config = dict(
    n_layer=14,
    d_model=64,
    n_head=2,
    n_kv_head=1,
    head_dim=32,
    d_mlp=512,
    vocab_size=8192,
    activation='tanh_gelu',
    norm='layernorm',
    norm_place='pre',
    norm_eps=1e-06,
    positions='learned',
    qk_norm=True,
    attn_scale=0.233,
    bias='all',
    tie_embeddings=True,
    parallel_block=True,
    init='normal',
    init_std_qkv=0.0625,
    init_std_o=0.0118,
    init_std_up=0.0625,
    init_std_down=0.0118,
    optimizer='muon',
    lr=0.00517,
    lr_mult_o=1.5,
    beta1=0.9,
    lr_head=0.0111,
    grad_clip=1.0,
    warmup_steps=0,
    schedule='wsd',
    decay_fraction=0.614,
    decay_shape='pow',
    final_lr_fraction=0.1,
    batch_tokens=8192,
    seq_len=512,
    doc_mask=True,
    train_tokens=95080000,
    steps=11607,
    dataset='wikipedia_en',
)
Each number is 500 + 50 x the weight over its row's rms, rounded and kept within 0 to 999. Layers, rows and columns count from 0. Numbers have three digits each. The size before them is the row's rms in percent of the matrix's.

# up: layer 3 MLP up, 512x64, rms 0.187, rows 425-511, columns 0-63
# down: layer 3 MLP down (transposed), 512x64, rms 0.0201, rows 425-511, columns 0-63
up425 130:507493481604419500437472510514371385479537491522422467572434463498466506534521455528489536516590515478521523404487497433511511464515461471542450620501445553551545485554469553493506540584577538
down425 135:535467504465479476524342468518468432576556449447478426474526492453402477597542474467616487515532554478450484464456484536546557466530434590537567460430489554516465524541568515543493438500515492
up426 102:537586527556507477577561531338467526503498529451427420444520463497484511572533563468517475498513415576388470477603610550511501491497490475508513470602505530531496493489489493501441538504455539
down426 102:527438563427511480539464516510514441557580438496509513555540456468532523516528434547498519516487557533558552552507438387520524533498531485584416455387472470494517580481499496467513358500538383
up427 097:563482445507561432624461448553469510551497492461607445541488470532545570520535454523534399468507483522506480439485510461469497437522524520519517443408585477490526496648427533522500507500489392
down427 103:485530528518566478486541492599434541455476497469572467488492531567537545489493566478501548407549467498429574496418475518498461408497485505510493397425605499387509482618447582488478499448508531
up428 097:569486574542534498468501510574442515443494520539559532515400486556511487540458533574370391451449442447569500527569561538587523456517525494394499439522453408511471497532480475515502520575513529
down428 106:448558531454531499518406484434490665463513469475395473536458461525475530493555509582480481503466545621478485499549528506576526478441550458506608536476558505437519543474496550526462429459429509
up429 078:581516533486408454427487596528501493425493519428495530567447466573381585489508471592516482531530526482399484539497565521444459499510507572509459426524543503462482589506464501423403508502457521
down429 079:511459440486551512423447495520547503507483579423496498475558456574493470405556542414445418508558461495510592399577509518490545510552588433486571479604482520499531500397479507534472485484573495
up430 106:572507527533416395563482442482454530583492469581539474545482429559439461463579438477528409498468510545520435446521536506448428498575535469458490510481535547527627507537547483462525523516527391
down430 113:537496592576430472463498425466411553507463535597555459552569465492394514509549472475510480603452514396537418525477500596447477564577452479488526571480542508522542492489522516521464459441464492
up431 119:482406502519482540425487434569471544569391521442483574500530538397486515525437466582504550449590478494537582513443432550551461477509586511461519539476451450581455551481475557537451458513462549
down431 104:536549479485480497587492549440536512503556446574524462493514455637546424467551477427591429532442502478517474473515591425465527542477427475568449470528540539442536517498473414514589543495567436
up432 084:550605487459560509570488444482484547463422536489502471457527483525473632511500495563560569522511426538447374485513534456501464542579569390456508520505520537512461489457493579474459540444407507
down432 069:459500480487491540432444551492425467524588561536579554583438498450497493440485461484529453513464495408631565554492492502511512468408376603498441557430496475498516484561450458515509457533511522
up433 121:516522492477508452508597546478466572418570457451489515437443546446417531580351442514499506528509527504510487461528540550445465470428505624549442572456478450453519485516449549549546521520568531
down433 129:450448563501554448519498507513510370475426527519560401490597519521485440513497526520507573521564428461463462413522595517536451392460533403549510455544502496498585590474502500481451517473490466
up434 087:494440499513471444554511511545509520552566486460550484523510504434451478501568502509431554466456509573530594420439589505408360560552527495545648488454440491534482508556491581459495497479497514
down434 150:553513470443474522547513452506485518522427571583452543442507454472497589496453519560559476498598486429493482604420456589606621446415457481453515493506468460487557515477526434487441478499488534
up435 091:544526511467463516491523473483426479560521597532486480518450511590497550530501541446463546357457438487513447470510519498512525453588453458445467428448639506518415481560526520489430557538599483
down435 106:475524493504543575540479530477530517516492524500459644487474468538531596555530382492399539532448541516426465521535555484455543482536510493452515515505509523441490456522564582433376432514567412
up436 110:603569495510554468372538522480408458499497486506369554575540503556532504454491534477529518405533397521523476575479473521569447562532536408439500567526528513499452520553539499444467503482541490
down436 095:467406510399476506503542441548513524446486442520541489439446539413539483474477511510406551571490536490549578496574588468521384446522422524468457528451490605520474472528516493509629486531520496
up437 079:530484482542405422493555420505510521538486485529488484534557553556533452519478452517491458365489393476480525448530564532614440528526507449394501466504502519422528575457511507566549559593539523
down437 072:508417467391464569537567531400590488508592519513455583475509506513518509508458488537511475551479561536464420498438532507465538618406518438484560491430566452540513483524483438464407512454511529
up438 105:451547452506451420495490559514405523602497506529554382576449497506491464561475547496526558464519459420538569546488516443488479516502521471489555553478501509540518513439588499493549555358594437
down438 112:480535500571452487439548537551487528500502466545520547516443522519426478499452613472441523484581527461489458574493429417467495562487539549435555470575472493503488572519543365428598569481502423
up439 091:546525449525463422556466582665537559497495565450537476529474493467536500490554548499484511450373453535580517503462493460530513445474492530479482442462540455513517433578467443501521486588496378
down439 103:557509427518554421481500561628505433514474522372600489526467488478492532555501454523529444519408490422524532479483422541486520441481534549514478514432474475494587434574458582448504512532537428
up440 093:534533515508531481566526506399542420373632442515436534438470443617404483484539495530435505527567476548484469463486506499513451553559494471560494421505608526504433456520504491471486508523483484
down440 099:497556445517487518486535458520431627591458522432488467533567448465570416475497453391512466519490537467500485507497476406483594496437425489437537562515401533614502486474508531530477455465555522
up441 141:497563498385493543475509481517506480588499489469489405555537397454489439455485478495593524544537510472452476546531453489535473480561564445549521496533486587408490501514441625499475441434560604
down441 118:513494492489553492584446513457425498538501478518349491496436515433492464561569483439518421488493493551592425462488518495537433561521449521493500549462512484563451504555448509571553538641539423
up442 101:577522476523529424387537442506481452478464441463593562535496391407525485590503502510443462477511464574510482562473560572553420468504494565466464526576477418544505452531499446533492523569542554
down442 094:456464450477544445518451567464529569538528652518416456434535508516553425388489437545596538525465599541530531537470487491489490549477461501519504445452425558504501525426500469415546470480538483
up443 102:537445509546527478559467524430574501362528440474428542472491476515376561561557500531495604511555570487426439447499555510432471528442556503509488524493502467490535463503558510439508475478370516
down443 088:512543498450439500419484476553406531652498558487545463560537514506540418452472527470536409504500407517567535564505455506546514457511424452513515481535479540469477553468478531565486480457652498
up444 114:550522506512513495517515523414413518457436482504431536531355528487457468476430387578545506512554480576493605509541492515544462476479584461491562432461530580565517556516480584469448477497439509
down444 113:461484503519496455516471463557581521533482483441455439456642479538561441530652561422495505557440512445455468488450530472482580510469392541494580570512487492449457425498540500557485479492533507
up445 100:491458455495506448587460510528466541488534383455716505507421513575442497525555409502537470558555457483519518437494526558457511521510466550526533447498474537508478524512570502449517524479420486
down445 100:511466554489480499531527488427330624482462573578478414495548456520527521505517465558446536522535503469478538562429423525467448537479465486416428512416574526511515527556487490473521492500549587
up446 070:579599520417527437619442505452490551541512440486551522543534478444424418445486454485594454461528473617559425556538509477483481485531488501547504439540497518440475537502501514489404513453477420
down446 071:550493468481459531439502544560506504503559560584449486532510553410485590516428557508498594509444449469585520525491427413500487461555522542500492515416494439458448374553439469526508492617494528
up447 113:558423537543480422565478422517493511388458483389599544507501579502565478534537582502535521404522535505523518480476523503530530423574470496626476451470500479444424461471562504539478451534479471
down447 126:536569464542523481539464469472351436407465466486530526494482588556617547556465491433481486567512519513435467567507517516510447466459447541540481476441505426450477586525502445475410518569569497
up448 091:555542549552373421476456526512480554474468583512391538512470562489493476486527489455576491442508504494482624549409512502491413480451532451553554504526417488461424454440454504538580532548479523
down448 115:508559577483548497593490460586407487477505567502469562439578503430473500466508494434443472475467466520427492555489428460425529479459518589583478512574427585446412539494498489518555563500559452
up449 087:506492537455516476417453589469637453453566507396450535541480463458405594519591512447467470523559495455537467537383455537507521526503478425585562479493498479560450486555509524500500487524472533
down449 085:541503544555437535546570460465551469514464558447488462553471553423486448500466518454505415439574433533538499511449457407515394373505482449500486451604484497521595517484547528480568520510551570
up450 077:517480557500474478476537521533522477542463478594504459502547491442554476572495441514451506419523485426553573495475510694542516417502446475475461507527449465500576515442432529584532428556558448
down450 074:505504535477501623445504504503474531438558528512472559439505506447511442490476488581536542497395491511485425569401518467478442527473631469590578522436514537527529556514519577397466438510512543
up451 080:438511516541476469554578571539513514442581405615489494547488487498518409517420437450460474435417506502622487521534501556484516452473473503545500482457527469412655528493524509538466470501486500
down451 079:499457554510441598476447496474485533480509493512506555503509543573541520535553544527495475600523485462438462509512506352432401494503513333420528479479503531484432534484556528494437590485514549
up452 127:534480482551528554496524489467565591475476561516454433431624513503521463474505607539406542459516492442580392424482540521518512457516485475512434492533520357487493445550516476467504481582455472
down452 116:482497555496522425436481506557434453566499506587611527559413448475479458468520427449503481550443528559494476637496474487520452572433555530513585470495434573481523507521465500495550426429549546
up453 087:516516474505394503444600476485474535561544511508529467429485541391473557550469519487530565504479374488407543458486508462565392497441500524477536501538538426501473458462533502514535634528470572
down453 079:523478578505495496496448539414520532461430457521558627551426445581460524569584536497480383508479562398490444474529520515432547457531513453506556488509518524423479481596522532467561448533489542
up454 115:572462458572542491494505504577465386515501510538473515459415526507518524510485505575464513583574502442538558444514499452459494465558586532504482377566445452511401547469501557442436520571472413
down454 118:426626575465602495491478548406552515581493493485521546463526454510509484435519511519581475516492514531486415468515497491494442585484476450486548588501518452459530528487425465607497415385529494
up455 076:458496521548416480422501563598496456561489504478518470506507438558515494547508515496426597422470516489481561430484606492405417597566530545482524586511499515515515424528452554502544505461480602
down455 092:546532445404476523487529443508509453512462524537508521415466401469477564527503428494523462490553447532543500551484463654603555407432513507491508459526455455504600475429574479502493405497508486
up456 103:520418558541492445457511496515439447405576538571401537581470479496388528503498428535399537520541520434476518432603522560429482499497541520519423545466452550509553532519456483472559479535538539
down456 112:616397473564482494447427479599399476553569471460558478547463567535470520500541491510528457539494539419544477526499538610487572513547461490524492493511512467433516573430497585523430451466458541
up457 097:530412506512536396493495597556512547471568487497552480459538480459499489619573437542457475511405549524475554466522557595478537491525430505527451532443532478473465465505600392426547465507514452
down457 099:467484517545427530448491492561398476555416494529476537594462534510460474610454400513538408549473509491553532525560557536557563505404485471551470495419462571539538484524534531432487468522403505
up458 112:479509527548464379458540406603435466532558509471561565558546483477519533515461527537471483461473496438505563471514494474564450444537534514480451538431515392440458568577497442561531478568552404
down458 098:462512497541489515526551625414498535475607522445541560445418474572550530487456600404490552457520456543417495487544464499497584549488423425478516445566506417486533477536507504480484490435438512
up459 081:607426514473510494451550488512446536521508558557452461585520549531479510396452486462443532467479429447511494507397549445570580492564414526547542535463478496440426512529529477484448509535564377
down459 086:521500535482526559602522405475537514417537491546413522450416526454444565475441502544439456386476496580415423510484610522541526456491612544454488462524540509556543506548513465521487497482494470
up460 115:382478531396467510490461512479490526554504506445499441592489535549533532456482547485523521426455523505596582499530445483542483483524530440613529462450573605458440518477505473592477500380511494
down460 110:551477490540491508578537485452484529443493549522521565355491540504450532519445448558541486463553462480510449438485551514544468556483515554541425457527475458521501483477613505563426622608419536
up461 116:469502519476508502446529605528458538469463621538432527520499491475583479437494466440552572565531422428543522523463440504419493475457480503455504452499401571518470454545447505380527531517606538
down461 124:475550449489457526436504456522477553566543538574442511553456517444531403440507530574455534523449410473536463487524434459518537455484628521562451499496546620482472521519479507419452395575515503
up462 104:508494532512443519552460510538533532485477511425495446465500486549538388542424503532481569420516548395555440503531531522473514539588538411406447512493628541426562437469514549508499558519477580
down462 113:487468444538508509566436494452462624554515508486447465472474534393444440548473462538547519448480500493522381566543560492547450500436549494448603517461558426469442445509445555499555575536444520
up463 087:488470500419509454515472462546548476526574545536486596556495458588556521473527512455401522548471504462549555509537390550480450476597600534468435439460504511509447459423458520436503453494598436
down463 094:507452488528527551517408539528486516575525573556459449495569460441444469557511459399508496434523490422460484425478546424502576426512425596580507506526442463525470409527482579469444489486420525
up464 123:542453541501454493463492561443472493463511546506441469575485526578503564428535589521476569445438542485474518555503456507494529592453522475494522456479645530491416425486544457490430480380521595
down464 107:416526507506568534519528473556519463521484539461525515386502494408462393491491374497590470564546518505535558501519505502542437420507502537579448475565361494550515512503477551505561477561469446
up465 113:624500519519440472583427440484496514591522557513460466467524486462381543512536630545527519441453455528451450469460561495492455558520514491508491405474553481504430485537491458494511532638500506
down465 119:395460445426550577473480496549557396497463425545450557523455483486597462541515434501498497554481608487512506514562500522505530546480549519538497504462446593489448476462425511494423419558598464
up466 102:532655562460466493591454478558505443598515529498442502518493458465455503592457483510494438532526502588446475533476513405406538449528470526580515460474528465579471549547507450519436536476457435
down466 104:483444428452487527481506539560557493432627453507479480556438583500592439529459538451456511456531542515572423437537420526556476570466567451437431508470472527506520464396507494455568486544467549
up467 103:570444501498498488448588475529484470489505483476552384571486499532507503577509564472474573514468502343428448472423599536538480533496408523572440503489528487446505459511536480469603563531453516
down467 108:467478470526484514525510527386477582538471511477462536508489557488506544513443443512508550494514439514454483540570421527461401427612579443447476477553503544500596538466595566376499523464444468
up468 125:483517407476491437553397471560638495525452495497502474472568477587494497551566468493457541528545490491554454446527467439448520488591548395574528520494565499526494472514500546421604471460484432
down468 148:516582516503511394425483467475447479571413567440595436540556425557517484550513485537515550549492401498511482469485509461502425419500490509626568470512597448483499469496514537445577514514545492
up469 105:583513469519471429543437490536535514527618446416496486499555502499504507453536559539507519465545541453520511522473537462453475481472354449541542400451451401525414499469500456552559544559562419
down469 118:508489478508442550490477584535515452585610439458568514538556495443532487459452542489588487526623489386535454404565525460523457498476447452528503429464535476496479414519451449525453533570549511
up470 088:634537546487473490539472554482502534405474550519443490579515470586504470475543479507526427476583504464480479445461487374502523552570490495527504472558585528505500500497479459362444525529505385
down470 084:435518427444478550447566523452427500527515538480536463471512529487463433545412538545474417428463436570517419536449490413618502491482587550474443564594537506567525474468442515429523521534485485
up471 100:585501498524459395409513475518459422542516512406475484527576442578563581533547529609489565520449472507446480425541506528534504525486444494431460482449550436509406534479536495565528477410534477
down471 101:518506445531472471440498601487497460537485597493533512408425539464538396501498498462492545535493482475548513487474529462486519538475502559602468327440503424491588462514548476490451425509410521
up472 076:428540509483526412567504573482564491424578446584554460543435527594469396539547485421489489505466501529471550563588560539486467440463501540519390476523513516425443452482510491554548520450547486
down472 072:475504563489446632412523464520496508594423572480487540483478413465455550444517504613532576444488527497548515527436463492457489510578572497491603426546479513537503474509505563481433503493437574
up473 093:423563454548474479517521441512450489545471484527547544496457496443492432524416405463499406476586476533541599556480502568476479412596512592456472495507441489550543570491487590545435533504473429
down473 081:571419595417414508572528558500521465449594470477460517520555485455534561535571606438438505491513485386490461411528470466493479546545508533450482470482550464507387532508484436493467539541470474
up474 101:532560438537492531485483502560387496523447496497486462441553535515569508530525529545545621474554368504477448490439540506661430468513520457471515512539450536548450505494498533452547529557565434
down474 085:433474572446471461481488509464576524564499532489559573505461426557520416467533524517411471509457588492532543509442505463374532562512567470480501461471587544459592561570479454536522405438516504
up475 132:454443498538538529488517585478592522468448486508419569499486575436501380470470402465491419495514449537558615488549424587430537451469461537605549510530501504548487511500490475467481444507501440
down475 116:539520467467387473567469365553496490543589421509566429520537488537471601551529621560505540514514536488455418515432561484567489498493485482494458511466592498463433527476534476481490560495441511
up476 095:556454509458497453451505442525460491505587491594552423497607523550468494435553588570453454562477440527562412541487487450507512541581448475505524422497566415457465480527545438463458561550523442
down476 088:413562567578521513493489549518417511489416560477474530517423447496466487513479438445576588471572506425506571541508523476461540452412532506469501518502501545503615544489404582502533467479503612
up477 124:540558500513462500477525518526379491565473544648484431509508504536557432415512432517506429578509452510514524445501559396554506502504450527436543502526415531513544567461474516468438579579476459
down477 104:429446587440542514507465484486578480422552444421496521510553487496440589588476553507487529435546533531483457546508496627474445515439572481519474508481585442489376501491552491497530407446480503
up478 082:517574498489512541563521544500381505516566535436507448504522573470475570484437470546539430491464404563529445552468518470481482409484503494530574476434494500535340587470552481471426517543535463
down478 084:489565509539550505497620479517575471477497533491522534456461446560503531488529532425517578519533524432469438459543493497497573564480510467479487533488555480548570345530533532495568380555401564
up479 089:480514437383491467498451497573461555531561477540499467529543509507515469482494479476572541522490487520481458557403513519586385467534547508620547542461521540368421494544480496560559417495444463
down479 088:497515504594533512427612503483427489452464560476537506411393530550524535505459495522442474459485401509503518507510512517433557510484509499407435480503472520629601536466503430528451589499505574
up480 086:482566451444468485533495495491453507502536487547611492451448461426510489584473550512496511531509433568482540508431535466515468362538529624521448479562523537516617521440437543551436573437488499
down480 090:504371529484519545519492589460500510473502468552468527576549427555492558406494545619503444457489568536538494507509486509546487510474506429450465512409494463410422571579517416508526417556496508
up481 089:480502522509563502573500427621517408525477479494604424472522529532502442482522388534475464445526451457563483499556483515565537463540560424506504511461471441553415500509500559461478567497551369
down481 102:419541616521525562445524482521542526495461524482615467435507418475454491522510452478650508525527501522478485476501478518461538526466440465425477522541459499427492545602534441427493561391541461
up482 131:457576597516477491504528583475409516489451536492417471385529514527426503568490494539555527473564455425447499493507554465484426448542508485497487565579423527528531431491391537565495562569451522
down482 175:464532572502513522586551468456446475496421553444438472396534498510431398467531508438582533535498500386425507439502539472475505438535495520544482531562475579601532461522430522555516522582544511
up483 094:554514596506430469442509487553497532531560504439535593486576487574478555538533463472484568522470555523506573515499552540509540475388450540494509441491431489430462519419433521584497535413380469
down483 097:473509505545524534473459529463500516501354481546538459523505459471475448456493544491479531535493518393423557534453483471365474543501487598502492435630580533445562558490549549416487466540521512
up484 129:611505469534481362506486462518430531523555543494566525594483474504401532463611501546575483497510517550442507434459608527501452493492568505454477463504519526516550568522466432430538441543498442
down484 127:585532501517510506428535487505500614555486546457563463519591492549417499399562441490451522563485516489492501471511483455566510581492541510565498481613549470446519474448414473538361472552521502
up485 123:491507563466489551546522554583543484506502505424569582476398536464524523535414379455557460557573522478481521514431564478508453486480479511540504427554416580492448538450435489457479474566398502
down485 106:537516515477470466453473497416373526396503481536455474526539512550432494470529595560412488416415435602497499515533417519506516465522539509474489476476655523487509454522558492526496527510572539
up486 104:497517547485436419559423530473503495466597462596458466505479565612503571462605472461470526507420623468512468489526584408530537518529495419450474459435515492474453516456513484511538526483453445
down486 102:484484475517506578386546484471494525482437502428420540457540448382457502560437473517525476549570498516472571444435453565527533450490491609530515570523447564535465440579566573462488451463541523
up487 119:588450493515551506511474513531469497483431533541373460568517546460489581488546406561479466555469440473548526462505456414562529530462511461495488551464459464553493509471439623362470528543554474
down487 112:428494509469489513510460478457510456461573512617553451531476583441472479548470539519524555455550399531519403541544546552446542540538448561502466481430570425501492564508546397550478514459386498
up488 092:461461535479473520498470595452441532461485527506451531534386519491491538473505387447620513587505563457518609461451546522455504428430434491555529416461475531579551511468475544500423553505496515
down488 090:562612441504468492524518403495547429555537529496492444411576503502543435478492513594473435474439422528457412503522496449502535524517503570481522537470515475440440517619589427547552509514548458
up489 116:495572526427477427460454515522513511541524574532428427647521485446520554398587550461503491527524514478493442438548510475501406484463588498518512489502449464466537476555451546487563441532541389
down489 117:431470533448522502499440494485458491480527543529499414524440544386424505576497434526573504509513479499534429454396485546475609513498546572544442550399474595620506444511525474485515509507447496
up490 129:445534510494503476468534597503509533612397507438429475514509473539603440467482425520444433492523517535544599543539434534491487461536515551428518586492524495492402481489497496446415502417589481
down490 110:568549536476476503451488448448509506494481400519538589446555452445452536408584467561493498503442429531573529469480534448504551597497500580536488537432539530394465383490529551508490493460482581
up491 084:519489441382500499507546475485530508438519461512519443538518545490420529516518545592430458477515413504480473534514421522414520464672527543474476427519577457564472467568478527604506527511544467
down491 091:503393511499566541498492566618482525489514464448463492538467468518464486604567464490493419560532570374475508569519531476531421507491490493454566417456538377469520543495413509524486514476562511
up492 088:511500495495407407597523559482485523529494510523464540566439540579520465508518480377532430487404495541550508509567563561509458480449508553468548452388595478440573550483440487508425512477491474
down492 080:472503553527563475443488508559564399498466457549494463442626512392491515520509512352558478548495444573475563496465497478590568534571521439475481479447418511477497525559511463425510537477482504
up493 068:528465536455449423571536441513534562548620444477539561528452482470448476518534403460533478515471524609498551531475574494455384504483528526470460477500503479419477588502470377497480485538423466
down493 066:474481459551540541431526495460455547434460544581423475509524507461516604534465585495550581535466518437537474583452438505531607457477444488436537433490550454555582474444466558465494596501564514
up494 140:553501468533413433487455470515447474577505374528590515542535553477456409514489442492612496441534443507416539429564579532487545437548533403541533545570519550473499513529506481473471452515458517
down494 163:549514500427462546519492469567493534541475395556505492501525481506574534489506485451573476496501500461477443479548514497459555516524507325566484628588528535497447498564380482506418462495534549
up495 100:644492546519575533471598493505480540483484453554484545450503473520507489485449438544439459507539545461497508439541582521571524518508408499437480506549408449517425555503451574485477432616461434
down495 093:482505532417456459473423504552518578440525502536543478508577459477464472455501598529454510501498465538505556602434473511434509474419557504556511499506569542461467520560593414521485440348444519
up496 123:504475338545551434460497501505406531434514513513503432542481537488485543522492522467400529508438451534640481420465447433567471479457493543515483528458517450505528497487588490512588545555539442
down496 103:455583636549426508566480504472459537530466519488482538473505490492535419501545473425598517467578551507379478487501518520439532487477509454463506455561479611478508489445448458495380457531452563
up497 124:581464522525468394570419546512474518560557429555506543508516476591521464444546515554495401512506518552497528448498540534465505488569426424441569502469556498465434507535536421412518498540570400
down497 123:451535512543440494525502515510481539506521569527494602524510480574571466540516499405525455490530430492404541500479460547450491540510456373439576525475509560442475411618495560443585563524537542
up498 074:485531571457419498548457556486469560630530548518527418475526526492491542513424518497586471541545530487488512494466515448507434432491459512526609432526512532463379526448567529493353514494539497
down498 077:488508499557556482420537517535575432462484470518439569506465447583503471456546492467413586439431489522415427533487454481507545495476582496480535474499450475532613458532459502435629428519530434
up499 099:596438533507507399591504411460430513492442567500525525548533567489533473460539529500452408486482473445554476465528586509447519456575577461541465540445516546485495549493475406474505494605476404
down499 095:479524504451563496530518511467503450479565485383519512449482570430505570495489527459495441607545488575502455589467444513527502554568479523560538488507476396576463428443498505522407602578476442
up500 106:560471559412445555527545476514551536531614548582525427423470529478594481407531493504504470516381585493504420497475564534595428509479527483474501482507501514420502419448461500519445490525459512
down500 108:445500561568580492439481507498411475503448513475503502526581485457423543520482472514529519481577485497450517412538467524515607410503503587519424565540467505544471613576559523495524504411479396
up501 126:446460484467484528561477567518539465395602436559425473447431554566469487533472460490492578543507567474521446523530516501534532524433532490569536492450516537425528502401541652484439515451465528
down501 124:527553493566500456384514465505499549552417569499560515525524531484519479453583525485502451479450401559450549493450479487441499446563441540463492497574453463589462534609501395505576472518541417
up502 105:509507560453517373591511455545483522537497474462516467517552505516466501491511540520514609438506555450484447528449593562497407440476615530427429556465546440541484501456401455508587466507498530
down502 111:451449522436578582466499524422459475430497511478422549573552477541519432422460437547568465560429552439539528526574444492471590485606444438539502552495460524401514515511494558542463511524502517
up503 097:563542481530424446545511515487485521572520578512605471497484502529485579475511533501416518502468461444496485489491556376492452560516458464475463498506498409500516465600492389457461601623437485
down503 097:501497469466553549479531470525587510510530486460602557512588519570477514489493516401400433400392444524467463538556450547547518581467464550504557543531583454458431437433555517488485496499536468
up504 082:455522422538506450543543563503401501591518550491561464482439511513487547464516518431403605494493363492505501506404563507595490491518523536509489427446512521522480415492438525528575544498575480
down504 090:630443432537455468491561396548531536543528388527527529525445535508496583456475528571432502408533489491485512482424545534545498481431553554550566467485564535466453513519482495508404410457488493
up505 105:532546527573465436503592451467459471525472473511515500438532530479451529501515420543485382500518362500401513460543568470522477523515388472430514477515466457561546540467459507503514620513582550
down505 086:502441508504480534559408511443545559464505600530599501521449479512459484492562472477534501492420565445486477449551492545513555538503461495643469524568434511508537396451613513431459460491440539
up506 121:521502606464597552497516534587412548531400546458474446383523509535568567527424499484487564500510415469574537490513457461473532521575473427459425421453465455549508518520476496528463547519535508
down506 114:555434541461542545524394553553530464497551402468435479372572549552527495482544520416574423467541429523468517474500467510518485593573512512473471474533457558523543512511506430564511450561454434
up507 107:594505524587462469507497468443469616484495601568500481478565516489433478439562524485493428451458485515535407433527543510487485499469419460436521463505507383510531535518561423446453541586565466
down507 099:394526460440529561457472499570519432563481511507457457552458498553485477549514464449477569558533600418490472467499525470542451509418527518582494540506462600457488450493451573514629442417542511
up508 099:485511544398503487474614410522427438469567452569568482494514485415478438519462528569503446482550469521447477557547508548429518448616492516471383483524484548499527535447493573557507436453526474
down508 086:533436574549514471556418638496518486556479570436538489602535431497463498513424427498470497560456560460594450542519529459510504515428599440461557547455543513539557446478506470452471509550474506
up509 110:585520448536462394492558471505473440511552476532450463596530462478521391431519522534521497477508427543430539491415562468578491489562576542472524603488535585441517490570498433467528435517554512
down509 101:629494480438500512515593430539524508504543537442509439580489597435424524540473522432448466500498478535538431448471461455428550493492597485543447472563523479521509513544421447563446519584432461
up510 076:512452533528452441549557496548516557551512433531478484557485501484497514457462525606533457429467519555553499485575433560493390471631608481475444468458535520474394563475526520564473413505468512
down510 085:484477524523508475515534503414464561530408517552471505648516442538528579524539473522571470514501395491407476528509507497429473458533420451547588535511450522547456589478470499535525477492633484
up511 076:474624510483510507512539494477476418454547478488532521484465442489532515555458502555533370522575441535428523532481451466412535458566470481542497456491539555542521617516455534538395566393502459
down511 064:542519463476416521576524581523549526487482554462542517534595505479541586476563510497458628536482527440576492503534509471542454563497492531397395545547481441468520503368514466502484523524410477